{"num_hidden_layers": 11, "hidden_size": 448, "num_attention_heads": 7, "num_key_value_heads": 7, "head_dim": 64, "intermediate_size": 1792, "vocab_size": 8192, "hidden_act": "gelu", "norm": "layernorm", "norm_place": "pre", "norm_eps": 1e-06, "positions": "learned", "qk_norm": false, "attn_scale": 0.125, "bias": "none", "tie_word_embeddings": true, "parallel_block": false, "extras": ["capped logits"], "init": "normal", "init_std_qkv": 0.0205, "init_std_o": 0.00437, "init_std_up": 0.0205, "init_std_down": 0.00437, "optimizer": "adam_atan2", "learning_rate": 0.00062, "lr_mult_qkv": 0.5, "beta1": 0.9, "beta2": 0.99, "lr_head": 0.00656, "max_grad_norm": 1.0, "warmup_steps": 327, "schedule": "wsd", "decay_fraction": 1.0, "decay_shape": "linear", "final_lr_fraction": 0.0, "batch_tokens": [32768, 65536, 98304], "max_seq_len": 1024, "doc_mask": true, "train_tokens": 419400000, "max_steps": 6804, "dataset": "wikipedia_en"}
Each number is 128 + 32 x the weight over its row's rms, rounded and kept within 0 to 255. Layers, rows and columns count from 0. The size above them is the row's rms in percent of the matrix's.

# layer 8 MLP up, 1792x448, rms 0.0411, rows 347-406, columns 280-335
size [ 98  94  95 108 103  88 102  98  90  97  95  93 100 102 104 105  95  98  89 106 108 100 115  93  95  97  93  93  96  95 101 108 102  99 102 126  96 106 103 107  93  89  97 107  95  99 109  96 101 110 103 110  97  99 100 103 106 106 101 107]
[[129  90 128  86  25 163 131 163 123  94  53 154 122 102 133 151 143  56  93 113 157 144 107 149 159 127 117 197 123 136 131 127 165 134 106  91 181 100 153 112 110 129  65 112 136  69 174 182 161 163  89 148 131 127 112  97]
 [197 123 117 110  83 116 158 144  94 121 142 115 145 111 121 148 127 113 156  72 103 172 107  79  83 174 166 150  95 140 113  93 123  93  86 130 155 134 136  57  99  92 176 122 157 104 153 172  91  94 120  95 116 166 121 162]
 [126 141 172 106 127 151 169 116 132 135 129 163  87  96 138 135 107 128 133  70  99  64 138 128 160 114 103  66 151  77 161 159  86 133 119 187 183 208 121 107 171 104 129  66 150 164 134 137 118  87  77 118 176 109 103 148]
 [154 105 134 128  49  90 102  92 145 148 107 160 122  98 138 105 107 161  90 163 144 122  78 144 133 123 130  74 174 108  75  89 143 138 103 108 155 145 146 127  78 105 135 154 150 163 178  83 101 182 119 131  53 124  99 120]
 [137 124 114 171 124 131 229  98  77  72 125 159 120 117 104 116 154 130 129  89 139 164 120 122 144 137 143 133  52 158 131  95 104  98 104 147 116 145 135 144 154 124 149  87 131 100 116 154 142 114  93  49 142 189 119  94]
 [106 138 131 143 105 120  67 112 120  93 109 161 131 186 174  81 156 184 148  87  91 140 112  75 140 138  83  97  93 145 163 150 192 128 158  50 186  85 104 152 175 134  34 137 214 136 140 100 105 144 151 103 222 118 133 146]
 [160 207 139 115  84  89 112 183 122 140 101 154 121  94 110 132 109 113 138 140  97 116  99 114 127 100 153 105 161 168 186 142  99 101  92 108 116 144  75 170  86 143 163 134 206 136 111 149 115 134 110  92 147 153 123  79]
 [117 113  92 105 110 142 106 101 148 105 112 207 132 178 136 153 152 178 133  82  81 139 111 131 177 145 180 149 144 115 135 135 147 155 106 122 107 135 142  76 116 167 104 119  93 139 137 132 152 190 190  68 135  97 152  85]
 [136 176  55 127 118 144  75 130 162 178  84 148 120 108 117 102 163 150  93 112 113 115  95 113 110 105 152 180  87 154 164 170 146 117  83 219 190 133 109 114 116 132 187 129 153 114 134  99 102 132 164 135 142  75 169 128]
 [161 176 171 100 145 135 181 150 118 149 155 161 114  84 139  80 151 128 129 155 141 150 127 158 126 125 169 116 177  81 123  55 166 143 125 116 156 107 160 191  92 108 101 134 151 129 106 127 111  58 119 152 103 130 110 139]
 [ 99 104  97  77 200 137 114 137 131  99 131 135  77  91 117 101 125  83 126 137 170 122 112 101 128 135 159 119 140 160  90 135  82  92 164 149 139 127 122 119 121 106 118 108 169 134 193 163 106 114 108 133 113 170 145  77]
 [147 130  86  62 176 101 183 120 129  70 127 135 126 186 138 133 161 149 120 134 180 111 152  77 127 138  97  96 115 103 166 118 104 170 126 181 123 125 125  90 206  83 155  92  99 109 138 115 119  96  76 129 119  51 110 160]
 [166 141 116 134 152 125 103 121  72 132 110 185 112 141 103 141 122 133 138  40 116  87 100 183 158 144  82  99 129 158 103 141 108 100 136 140 135 142 166  90 120 139 147 111 145  69 128  72 120 123 106 121 130 165 122 115]
 [121 130 106 143  85 148 134 110  66 177 115 153 146  82 100  61 164 100 162 117 119  76 130 118 102 139 137 114 114 154  96  69 136 182 131 110 124 160 174 208 146 162 117  95 109  70 167 135 117 162 136 134 124 146 140 123]
 [ 94 140 122 173 109 145 125  91  77 137 114 134  77 158 162 129  83 106 111 124 195 113 170 120 104 168 106 166  53  82  67 128 171 158 131 146  73 205 160 123  89 172 116 127  73 134 112 176 158 163 118 124 115 134 150  47]
 [140 141 116 145 112 167 132 138  30 134 104 103 186 159 127 158 154 153  55  95 170 110 147  57  26 124 131  96 187 136 177 117 154  93 121 108  74 115 124 119 116 121 153 167 125  76 123 151 100 114 113 129 106 118 210 124]
 [146 127  76 121 141 176 124 110  90 133 166 142  99 142  30 153  96 152  72 128 114 172  93 180 110 126 112 103 183 146 190  97  69  47 137 107 117 128  84 166 153 103 142  87 122 124 129  77 129 117 119 143 120 102 113 103]
 [155 126  71 196  77 141 138 143 106 127  66 157  78 207  81 123 107 134 150 132 161 103 104 141 136 109  74 138 130 131 122  72 140 137 134 136 105 183 126 109 162 113 200 203 112 198 129 143 119 139 161  74  97 105  85 116]
 [175  79 122 141 132 162 155  66 112 147 117 116 104 133 113 128  84 157 116 153 151  95 158 138 126 186 167 201 117 143 143 130 115 159 130 181  76 117 139 113 112 130  92 115  70 120  85 129 171 106 135 141 124 137 112 137]
 [137 107 128 223 127 137 130 123 131 125 128 150  85 174  38 108  95 142 113  97  80 131 115 140 102 128 132 135 108 109 130 121 102 126  92 115 100 180  88  99 130  47 185 139 155 135 190 141 122  74  98 122 166 150 151 114]
 [163 165 137 134 102 169 152 121 130 109 162 112 157  95 131 157 123  88  90  65 189 113 131 102  70 141 121 120 164 240 141 123  98  93 106  86 175 130 199  94  78 189 139 127 109  61 122 206 117 115 101 143 176 135 130  95]
 [135 127 155 143  95 191 148 104 120  83  99  95  84 129  86 120 194 157  90 102 139 145 126  90 111 171 115 140 141 141  97  94 131 119  71 129 105  98 129  99  66 120 119 155 111  74 143 125 159  82 113  21 160 125 155 111]
 [132 130  85  63 160 124 125 147 123 134  77 145 113  62 108 115 119 171 120  82  96  86 120 143 153 191 122 148  82 151 132 115 109 172  88  85 117 129  71  87 131 113 148 175 126  67 110 104 113 171 106  81 131 169 146 131]
 [165  94 121 153 145 136 107 104 121 104 145  92 126 132 143  50 126 112 108 140  89 173  90 174 156 155  90  86 149 145 100 153 173 154 128 150 159 125 134 102 150 151 103  77  95  97 148 107 116 146  78 102 117 129 131  90]
 [155 112 158 123 140 138  75 109 100 113 182 122 147 143 107 144  61  96 112 187 153 128  87 104 138  99 143  74 182 157 104 160 159 100 145 140 203 170 178  99 149 207  95 128 127 150  93 126 134 115 132 159 151 121 102  59]
 [103 165 160 108  63 152 160 183 189 143 124 108 113 161 184  52  92 116 151 146 132 113 110 121  84 134 118 144 138 125 166 111  97 169  82 150  70 164 160 111  73 130  72  99  43 138 171 142  73 133  62 134 105 121 119 108]
 [148 146 131 157 161 144 126 120 160 101  66  89 103 160 118 136 159 121  85  98 119 144 162 137 118 155 131  84 115  97 140 126  48 140 154 124  74 238 118 195 139 134 131 154  81  93 140 122 157  64 108 117 118  59 180 141]
 [128 110 126 101 147 139 130 149 103 133 132 118 115 102  96  66 134 147 144 126 143 134 133  81 163  96 160 166 160 130 111  63 101 162 107 128 141  94 111 159 111 103  68  86 146 139  78  95  85 132  87 106  83  97 120 129]
 [165 102 130 150 131  68 132 138 112  97  63 181 104 205 134 170  69 147 209  78  82 138 127 140 140  88 100 177  77 101 107  95 154 116 144 127 128 109 160 129 119 112 171 150 126 142 122  82 130  75 123 148 139  81  87 167]
 [106 131 124 168 145 147 109 139  91 112 155 110 118  98  99 142 177 173 101 142 111 187 119  66 139 136 181 112 157 113 127  95  69  83 124 106 102 170 119 118 170 187 125  97 135 130 144 110 158 107 161 134 118 148 142 171]
 [190 142  52 168 118 172 109 157 160 153 106 147 118 154 122 116 133 135 117 179 203 145  69  95  84 150  82  84 112 174  81 132 141  68  82 129 141 163 106 181 140 130  80 124 122  49 138 118 117 132 120 154 105  59 196  87]
 [127  67  89 138 155 147 215 115 136 164 128 147  98 102 131 115 152 170 161  94  87 168 103 160 125 132 207 114  90 147 141  85  66  49 150 126 120 140 106 129 151 128  91 108  95 128 114 134 104 102 160 129 188 135 114 141]
 [131 131 139 130 132 114 115 121 140 166  79  99 122 108 117 100 124 121  59  71  92 101  19  40 104 165 114 101 136 167 183 165 105 140 148 114 162 101 174 100 119 110 104 105 113 135 159 116 121  91 123 166 113 169 101  97]
 [143 161 136 167 157 124 119 132 104  98 184  78  82 150  67 139 140 115 142 113  64 138 121  75 131 196 149  90 121  89 129  81 126 145 153 102 126 124 122 113 174 129  56 107  96 124 160 119 113 150 143 110 112 127 153  88]
 [142 101  87 129 103 128 116 176 190 191 123 147 107 123 162 105 171 109 147 127 129 125 122  81  51 104 154 170 134 157 142 154 145 152 177 132  82 161 154 136  72 108 120 158 142 119 188 189 204 132 104 119 132 162  80 130]
 [113 185 156 116 125 136 147 102 125 128 122 118  96 156  66 113 140 119 134  96  78  55  91  57 109 140  82 114  98 136 170  98  91 127 153 133  60 129 133  90 141 213 136 108 162 118 193 165 121 159 164 102 144 139 189 118]
 [111 159  95 179 132 129 115 130 142 107  85  99 113 167 113  78 129  95  84 122 114 127  40 140 157 126  24 126 124 148 133 134 106 103 126 126 172 124  93 147 106 136 114  61 125 105 136 108  91  51  97 135 123 115  91  71]
 [137  80 153 127 166 148 115 117 143 107 147 128 101 124 153 173 147 220  57 177 176 118 149 120 110 176 143 145  91 134 124 141  51 129 157 164  91 166 100 127 125 149 120 102 116 114 228 118 116  91 135 149 188 128 117 173]
 [173 114 122 114 105 168 122 118  74 136  92 138 103 136  86 149 137 141 120 134  74 106 127 131 115 101 148 112 179 171 147 153 130 189 164 160 177 220 110  90 138 103 150 127 177  94 141 161 104 141  53  71 118 165 103 144]
 [146 129  73 130  90 166 127 137 100 136  99 188 142 116 156 170 122 179 120  96 123  65 130 114 115 130 137 140 102 109  84 137 152 113  86  58 122 177 162 127 102 133 155 115 108  71 138 134 174  97 148  98 156 134 151 109]
 [160 137 157 145  57 167 175 147 165 103  71 141  79  78 116   7 157 172  97 168 139 103 144 167  81 188 116 112 125 149 149 137 125 152 141 145 127 171 103  95 137  82 114 139 182 150 139 110 141 161 152 113 113 128 135 157]
 [183 144 108 159 138 193 133 124  94 165 100 158 138 125 145 108 132 130 122  97  90  76  83  92 107 132 122 137 105 138 129 158  78 113 110 119 151 154  86 126  86 134 103  97  86 131 135 113 173 106 106 171 157 125  91  23]
 [121 141 131 134  72 138 196  94  82 158 173  96  97 149 155 142 141 144  99 133 165 102 135 122  66 153  61 150 110 166 135  62 117 152  74 128 126 206 131 116 101 121  73 113 138 113 136 116 132 204 122  99 157 115 218 164]
 [138 151 148 161 122  95  80 123 101 144 121 111 136  69  96 160 136 115  73 120 159 124 121  97 133 150 143 131  94 127 133  98 116 113 118 138  50 139 154 123  57 202 141 106  88 219 164 121  98 145 107 112 130  58 120 152]
 [104 178 130 129 147  66 163 137 146 108  76  86 112 128  98 107  82 173  82 141 206 114 105 103 101 113 195 109 152 153  62 136 133 135 109 118 117 130 169 118 166 187 126  75 124 113 162 169 171 108 145 116  91 164 170 146]
 [147 138 136 164 198 145 124 168 109 164  76 103 103 152 135  79  73 153 146 201  90 100 174 131 103 136 170 154 109 104 151 131 111  84 114 180 116 141 137 155 113 144 141 116 116 149 139 131 122  99  74 169 169 148 153  96]
 [152 119 110  95 140 112 141 149 130 195 113 132  41 149 111 103 142 141 107 145 104 103  63 105 173 170 113 108 165 141 122 141 127 134 119 114 136 127 117 149 177 104 148 142 114 169 107 158  56  83 128  94 164 168 134 145]
 [131 114 126 132 120 127 119 177  98  92 125  48 161 130 114 148  89 134 140 114 166  70 132  62 144 147 120 109  88 162 145 142 128 113 136 109 131 115 111 115  68 109  90 115 125 170 131 144 187 109  63 103 164  67 138  83]
 [ 98 227  92 172 103  94 189 100  94  99 116 119 114 143  58 127 110 144 147 100  98 157  84 113  61  94  89 153  99 104 155  78 137 121 115 161 135 162 136 136 146 120 153 145 129 144 146 106 113 168 140 126 105 149 162 178]
 [149 162 182 132  92  79 122 135 149 135 161 102  81 132 143 154 117 111 114 107  98 105 137 114 141 164 113 107  69 108 100 103 103 142 138  93 120 105 159 131 186 117 151 125 130 167 189 109 140 181  69 125 202 187 171 146]
 [ 95 209  85 167 117 145 135 113 121 103  97 148 150  60 100  87  96 143 129 159  76 145 126 164 129 151  83  96 107 170 128  95 123  81  92  70 119 163 180 157 167 142 154 103  88  90 168 133 152 145 133 116 127  94 113 107]
 [ 93 188  98  92 120 178 209 170  37 116 163 145  78 145  90 155 150 154  86 103 146 191 121  87 137 160 134 163 126 179 110  92 146 171 112  90 114 168 125 133 111 185 109  86  91 120 128 182 141 112 118 143 103 144 177 130]
 [177 169 159 133  98 123 158 163 133 152 166 152 136 145 113  78 129  97 113 142 132  80  68  81  45 171 111  55 147 184 155  42 131 136 113 128 122 143 147 126 158 172  98 107 199 131 132 175 140 108 125 161  91 162 174  89]
 [140 168  90 117 121 133 211 156 108 125  95 145 100  74 139 137 172 130  84 153 158 117 122 100 158 137 165 168 120 125 159  99 153 207 116 130 146 174 143  98 139  99  96 100 143 193 172 116 152 149 117  36  89  66 188  86]
 [146 158 115 151 165 191  97 108 118  95  89 164 109 150 134 135 149 181 140 122 127  83 137 192 119 199 119 146 105  85 149 145 147  93 114 115 125 100  67 160  85  83 151 132  97 114  78 135 127 155 106 145 131 168 138  85]
 [110  77 127 106 114 160 136 103 118 158 105 124  73 130  98  88 129  96 156 100  67 125 143 174  86 108 120 147 129 162 120 165 122 116 128 146 161 132  84 182  86 133 150 166 101  51 181 131 102  74 143 130  94 156 140 112]
 [193 115  85 117 165 187 135  68  79 110 134 143  78 146  90  81 131 146  88 101 159 116  83  95  54 158 157  82 116 143 119 133 148 147  74 167 153 161 118 108 101 111 149 134 134 135 190 179 155 130 150 173 121 142 106  68]
 [119  99 196 174 135  56 105  87 132 136 123 123  86 143  85 120 106 152 155  78 115 124 166 131 137 125 104 143 120  95  90 173  91 129 101 135 122 114 106 129 131 190 188 108 105  90 117 113  75 106 125 134  95 138 137 193]
 [137 129  53  97 103 116 182 126 149 137 117 114 101 117 137 126 150 157  94 150 117 112 139 117 120 185 125 182 170 118 114 105 125 112 119 103 103 126 160 101 191 114 133 123 160  96 123 155 146  91  50 102 166  82 124  90]
 [128 126  98 152 142 117 192 155 141 127 110  96  95  68 128 130  91 121 147 111 127 118 111  44  97 131  90 195  38  91 158  65 133 127 105 105 114 174 149  98 131 172 176 117 127 153 163 112 127  93 107  71 120 144 114 145]]
# layer 8 MLP down (transposed), 1792x448, rms 0.0383, rows 347-406, columns 280-335
size [ 97  91 107  95  99  81 110 107  97 101  90  94  98 113 103  89  96  93  94 115 103  92 119  97  87  99  91  91 100  98  87 101  89  90 106 108  86 100 117  89  98  88 107 107  98  98 103  92 113 109 111 110 103 105  94 112 105 103  99 116]
[[134 134 101 125 162  93 153 155 130 142  77 153 130  75  54  45 118 176 116 126  68 144 105 128  88 149  95 125  56 120 147 127  98  94 146 124  76 178 125  39 116 117 156 108 142 144  73 130 121  81 127  95 158  97 115 108]
 [139 137 122 131 160 146 103  89 147 102 112  97  61 153  99  96 123 213 117 138 130 147 148 129 145  81 154 162 153  83 106 156 156 155 149  85  92 132 155 154 147 149  81  95  80 195 135  81 110 112 146 127 139  90 139 181]
 [172 102  72 122 170 124 131 154  97 168 106 126 116  71 180 107 137 119 154 155 140  91 104 130  91 141 129  98 152 107 132 122 135 175 131 132 133 160  98 160  67 215  87 109 137 118 102 178 160 124  81 132  96 116 131 157]
 [149 117 176 138 167 155 153 134 120 111 111  79 165 102 105 115 123 152 141  96  61 149 135 156 146 181  83 107  77 143 143 167 121 156 149 141 104  68 157 112  89  76 137 156 113  98 133 120 125 156 149 173 146 166 112 121]
 [141 148 105 103 158 117  76 118 129 137 117 128  78 112 171 148  88 143 124  89 109  74 142 105 155 109  98 143 148 108 135 162 126 192 134 129 141 104 141 115 162 152 151 112 135 142 158 143 114 139 141 149 166 115 149 151]
 [ 64  77 139 161 215 156 134 124 112 126 126 142 157 121  96 178  98 134 153 129 137 112 152 153 130  99 156 113 172 114 163 124 110 137 153 186  41 147 110 104 117 150 171 132 137 107  99 137 139  56 105 109 155  77 100  93]
 [172 117 108 100 127  88 128  89 170  94 125 132 118 144 142  91 176 143 138 198 107 128 104 189 102  93  58 139 100 103 124 109 104 220 119 131 173  99 118 140 111 123 160 148 136 169 161 108  98  82 153 138  87 114 133 133]
 [133 124 130 127 107 143  72 172  77 146 109 114 101 128 133 157 133 101 145 167 178  87 148 143  86  97 128 107 102 105  72 131  95 125  82 126 177 143 105 184  70 191  88 148 127 102  94  81 111 124  89 149 192 148 178 134]
 [107  80 118 126 125 130 137 190 120 165 105 130 111 115 159  86 179 111 154 187 103 138 171 129  65 125 178 121 165 116  98 105  77 152 131 126 192 154 119 154 124 131 112 140 164 106  57 116 109  84  55 110 129 101 132 166]
 [169 115 124 181  81  99  60 134 141  80 163 127 133 112 175 169 149 168 133 114 119 208 120 103 131 132 104 118  81 118 121  81 154 144 109 160 156 182 132 172 126 117  71 139 133 100 117 105 128 140 107 174 105 181 160 115]
 [162 143 112 141 153 129  81 203 169 152 130 154 116 140 101 120 110 120 150 135 154  82 138 157 170 134  48  94  69  76 129 151 158 147 104 125 142 104 123 113 144  91 133 135 111 116 139 137 153  94 140 143 108  99 149 160]
 [115 166 159 137 135 178 132 169 152 148 136 153 118 129 188 134 112 172 138 112  92 144  82 134 122 149 168 142 131  69 122 134 152  91  76 106 145  93 132 159 101 164  68 134 138 141 114  95 112 138  86 134 171 179 159 147]
 [176 116 196 116 127 103  84 170 198 148 158  66  96 120  69 156 116  59 161 112 132 181 113 130 130 153  95 106 104 166  90 162 147 138 122 129 138 127 106 105 112 102 131 111 130 104 125  59 124 127  90 105 178 138 112 145]
 [127 106 195  40  72 164  42 176 156 111 165 156 102 190 131 158 122 106 108 122 226 136 138  98 133  88 133 157  91  61 124 117 143 158 131  97 167 150 115  70 122 137 155 105 137 175 112 177  93 166 101 111 115  74 103 143]
 [180 110 131 147  93  91  89  80 111 182  66 123 120 153 156 174 131 147 133 146 114 137 115  66  80  85 135  68 135 201 188 137  81 113  87 133  88 118  96  86 137 166 115 162 127 168 160 134 134 140 139 119 157 137 130 170]
 [ 80  88 171 104 163 146 136 150 159 165 172 125  71 140 143 126 153 114 153 159  57 163 129 186 177 134 137 123 103 126 121 160  91 154 140  83 112 186  81 132 165 150  91 130 161 148 105  99 159 119 146 111 150 175 131  94]
 [ 98 176 118 129 117  85 118  76 206  93 128 116 149 115 128 100 157 173 155 126 132  94  87  86 197 127 170 171  94 133  99 141 169 146 135 110 135  30 144 127 131  95 125 135 128 147 107 127 118 122 139  88 149 128  91  98]
 [117 146 148 110 168 116 132 139 106 140 181 132 123  99 156 112 126  94 109  76  87 107 190 119 121 155 176  92 131 129 119 122  79 178 164 122 130 122 102 126  63 163 177  86 152 145 142 123 137  80 120 160 148 110 158  78]
 [140 136 115 115 129  78  51 182 108 163 148 159  93 128 154 133 159 130 189 126  82 157 117 107  89 116 115  78 120 107 111 131  35 132  64 137 156 119 205  99 121 157 116  97 217 137 130 127 123 101 118 124 128 139  90 175]
 [149 119 171 176 104 159  84 108 124 133 112 146  90 155 200 121 169 105 150 128 128 103 136 116  90 113 124 163 143 117  98 172 141 135 130 128  99 140 156 121  99 161 128 146  83 116 111 140 149 161  96  97 123 112 120  97]
 [141  72 114 104 103 127 127  88 136 138 153  81 149 144 114 104 142  73 177 128  68 163 175 140 120 108  70 140  69 115 103  88 134 142 142 164  96 185  34 126 143  62 117 102 144 165 111 104 117 156 145 125 165 152 135 104]
 [130  84 145 104  66 154 117 187 105 146 163 177 104 148 146 114 112 167 146 100 130 129 100 116 116 128  71 127  75 130 110 106 119 114 143 134 124  79  99 112  94  93 100 166 202  79 139  98  99 168  96 182 167 127 146 135]
 [138 123 131 133 112 194 173 113 166  98  97 110 158 171  98 140 123 102 138 121  93  78 144 118 138  93 126 150 165 184 106 151 122  75  93 127 162 153 163 214 135  70 106 119 102 123 137 110 136 146 118 151  66 105 144 161]
 [164 179 125 143 139  84 141 124 120 161  62 132  73 163 114 144 110 109 158 138 168 100 149 108  73 156 128 108 163 123 206 127  81  64  95 138 117 199 172  52 169 140 203 157 125 141 105 128 130 123 170 109 147  72 117 186]
 [145 117 187 122 126 117 156 175 137 141  64 156 122 140 129 170 146 165 105  81  43 139 148 207 132 175  93 193 160 104 115 125  66 176  93 120  87 148 147 141 147  79 184 154 119 134  88  98 101 187 111 136  97 109 145 129]
 [142 177 101 103 164 101  92 152 114  98 139 173 164  73 100 130 146 146 135 105 116 159 111  74  98 114 105 159 123 128 158 134  86 141 165 170 139 139 146 108 119 153 123  99  49  97 126 147 113  80 112 117 166 129  92 114]
 [107 144 148 112 108 110  94 110 107 142 102 204 107 147 174 111 115 133 145 176 101 102 122 140 186 154 125 176 134 139 132 118 138 148 187 150 150 108 106  90  76 106 133 169 130 210 138 154 121 114 111 133 178 149 134 113]
 [152 102  91 196 138 159 109 139 173 132 133 162 128 103 139 182 139 152 172 113  89 164 137 169  88 132 123 119 108  88 167 115 108  44 105 157 128 151 126 139 113 128 112 108 162 180 176 170 136 220 107 148 139  66 160 123]
 [ 86  79  98 150 139 146 118 116 164 143 118 147 125 131 129 119 157 110 116 100 128  97 139 111 131 121  91 135 122  63 101 114  96  95 144 150 149 191 159 124 119 157 137 164 137 118 125 119 135 162 137 115  97 107 157  93]
 [101  79 117  99  44 223 132 125  58 133 140 162 121 134 150 134 107 127 153 135 164 118 133 135 115 111  93 137 109 102  97 172 119 121  88  91 165 113  73 126 155 103 118 125 133  95 164  83 142 168  97 102 145  91 121 137]
 [137 162 126 146 171 136  93 132 116 120 112  82  93 124 124 117 116  86 106  89 157  92 158 122 144 111 146 101 136  74 135 101  79 141 151 167 155 134 149 201 117 141 176 176 168 131 162  88 107 138 115 150 116 133  68 121]
 [117 161 152 171 199 146 149 161 133 108 119 111 159  76 154 154 188 132 134 128 100 175 164  99 192 121  87 180 141 147 113 179 125 120 179 174  60 158 156 121  56 143 164 141 254  89 139 166 128 136 135 164 108  63 176 160]
 [ 78 118  83  90 123 159 110 173 103 105  74 112  92 157 107 136 111 127 106 156 170 159 112 180 108 118 166 136 136 201 111 144 192 118 144 115 131 101 103 139 133  91 143 191 137 102 128 106 126 125 170 102  73 150 142 174]
 [111 182 150 100 123  91 164 123 142 131 156 189 109  88 110  70 138 102 142 134 147 104  89 122 171 113 115 203 118 130 185 169 113 117 136 148 140  53  91 121  57 105 143 102 142 127 145 171  72  86 137 124 131 108  93  60]
 [ 77 107 193 155 102 133 161  77  73  79  94 165  57 136  41 148 126 133 142  76  85 118 105 144 133 146 146 132 141 136 181 148 129  86 131  96 125  91 161 172  86 131 167 168 154 132 134  92  55  85  77 114 172 149 104 165]
 [113 139 169 115  91  89 102 106 123 154 152 109 141 153 110 160  76 112 137 117 118 142 132 121 209  78 133  87 158 161 154 168 142 140 159 120  50 127 181 129 162 171  58 141 126 140 112 137 143 180 164  35 147 127 114  95]
 [ 93  59 182 132 154 137  97 128 139 166 117 133  90 131  99 159  72 118 106 118 181 154 112 124 160 175 159 162 197 114 133 109 163 148 174 143 158 136 107 100 162  98 135 124 149 112 121 137 143 147 136 124 103 197  65 182]
 [144 215 121 172 152  42  85 126 113  88 137 124  99 139 181  97 128 154 143  72 123 162 150  86 174 123 108 119 108 123 128 135  81 175 155 138 109 108 171 118 159 104 140 128 151 175 125 134 109 173 137 155  75 113 151 132]
 [102 190 145 164 180 140 174 124  85 142 185 135 110 138 136 107  81 116 114 102 144 188 120 150 122 131 147 173 198  85 202 129  88 119 140 166 145 171 192 135 138 181 128 136 164 130 143 181 137 156  77 113 144 118 132 121]
 [108 136 111 137 105 106  32 117 141  57  68 112 114 120 128 120  96 123 142 144 131 153 118  89 113  66  81 118  92 103 140 121  63 112 181 161 143  89 137 132 153 149 153 126 127 152 122 109 146 123 110 160 116 129 172 159]
 [101 108  85 125 133 165 141  66  83 102 177  87 120  99 142 197  88 142  68 119 116 120 170  85 193 152 169 144  57 176  96  87 171 140  85 114 113  52 131 142 103 186  89 131 122 118 129 112 192  71  88  82 196 108 129 129]
 [ 72 178 148 146 122  78  84 110 177 107 173 126 178 148 134 127 140 129 113 155 144 122 131 146 117  64 140 163 135  79 145 164 137 145 142 171  99 119 130 168 144 102 124 167 160 158 120 134  90 172  74 117 129 129  85 210]
 [ 76 186 145 111 170 114 132  98 122  83 113  97 135  67 110 143  98 163 118 151 158 115  79 165 149 129 174 106 122 127 191 173 116 127 128 139 112  79 164 186 131 169  83  96 133 210 144  99 134 119 113 110 111  92 128  92]
 [100 163 130 131 116 134 180  82 177 147 133 164  81 145 164 127 138  93  89 152 175 103  99 110 117 139 141  66 113 111  97 115 125 166  99 129 146 140 119 164 161  99 161 146 166 144 143 105  90 151 148 173 117 115 150 163]
 [146 156 117 115  74 122 183 100 133 173  57 155 102  91 149 103 133 148  78 144 172 122 110 167 130  77 131 206 168 125 140 172 150 124 181 128 154 171 100 113 164  76 121 145 158 120  91 127 143 135 125 128 173  87  84 114]
 [122 124 155  74 117  94 208 119 166 106 114 157 183 150 165 166  96 117 111  94  90  96 144 118 116  78 164 142 100 116 153 147 146 121 121 127 129 137 119  96 128 124  92 146  94 140 211  92 149  83 185  84 109 154 135 104]
 [134 141  91 128 124  93 155 179 136 121 142 135 113 144 208 133 128 127 128 126 149  96 116 124 132  77 124 110 163 130 102 140 188  90 132 131 164  96 166 133 139 130 116 161 103 178 145 168 130  84 128 111 150 101 103 145]
 [122 133 105 156 117  62  41 116 116 101 192 135 125 136 112 104 204 129 143 148 140 149  83 114 119  96 113 181 134 119 191 160 122 179  87 134 151 159  87 179 117 111 157 143 114 118  94 136 120 115 169 161 114 136 155 155]
 [166 118  98 110 123 159  78  96 137 160 155 121 158 108 150 108  74 129 124 157 178 112 137 157 119 147 125  85 114 190 221 151  89  97 125 131  88 140  88 144 111 139 146 135 116  54  95 139 122 123  68  84  89 114 165 127]
 [146 110  89 153 105  70  98  85 107 115 131 110  79  67 117 160 131 137 216 180 129 170 142  62  50 113  68 163  67 128 102 134 108 112 113 117 167 106 131 135 107 123 162 148 184 160 162 117 141 106 107 197 113 124 159  76]
 [106 109 156 129 145 129 118 135 159 171 158 176 121  96 120 100  88  75 110 161 162 102 110 122 134 141 119 137 106 108  94  99 123 129 157 149 136 135 134 140 147 156 145 147 153 191 118 130  95  95 139 119 121 155  97 135]
 [ 69 101 146 133 115 143 131 158 135 146 121 101  57  68 154 120 121  80  83 138 129 139 147 158 102 145 150 124  88 185 125  94 130 161 164 165  91 149 136 133 105 176 193 160 144 128 131 112 152  69 132 172 160 114 125 110]
 [166 140 115 125 128 149 114 178 131 126 129 176 158 139 139 147 129 101 144 190 165 140  87 114  52 156 107 111 109 162 174  75 110 130  82 140 140 136  88 108 140  85 153 122 137 157 121  77 160 113 146 138 117 119 129 130]
 [165 138 139 125 102 157 116 113 154  98 138  78  99 166 128  74  71  66 148 137 146 104  89 192  61 135 109 106  92 123 123 114 110  81 135 120 163 106  91 116 118 205 133 138 105 130 127 145 162 166  96 147 175 157  73 114]
 [125 165 129 100 128 138 156 106 147 159  94 149 136 133 104 130 148 115 138 199 105 101 115 105  79  95 108 136 115 146 154 136 114 125 182 106 132 123 148 151 175 127 105 198 104 172 137 106 124  89 102 128  97 141 124 191]
 [132 102 165 125 104 135  69 101  82 128 122  84 149 143 138 144 150 147 156 144 146 142 107  64 114 134 146 157 163 159 159 131 110 137 154 143 104 162 156 125  83 158 108 180 132  95 121 100 121 133 175 149 151 101  70 128]
 [147 131 184 133 156 132  70 175 141 144  59 132 105 187 129 103 107 133  75 145  49 194 118 114 165 168  82  86 112 122 149  76 109 102 104 111 108 119  94  84 133  93 131 136  81 143 142  95 116 109 123 135 138  85 199 190]
 [114 131  91 107  64 170 137 142 115 119 131 137 105 113 155  98  68 122  93 118 133 110 118 101 132 107  45 110 157 103  81  88 133 161  94  99  69 157 116 135 131 132 111  50 179 190 169 192 154 118  85 135 179 100 156 109]
 [128 110 172 116 157 117 145 140  71 117 113 165 175 124 136 102 167  88 124  90 136 102 165  52 122 114 138 134 129  96 175 159  81 156 131 194 173 129 181 137 120 110 139 158 120 120  93 145  89 129 188 186 102  87 129 119]
 [112 126  97 171  95 141 110 112 101 154 173 132 164 152 121 163 109 183 137 191 177  91 125 146 138 165 130 179 126 142 133 110 123 118 110 120  99 126 132 177 131 100  99 164  66 133 154 120 176 187 135 167 101 116 184 148]]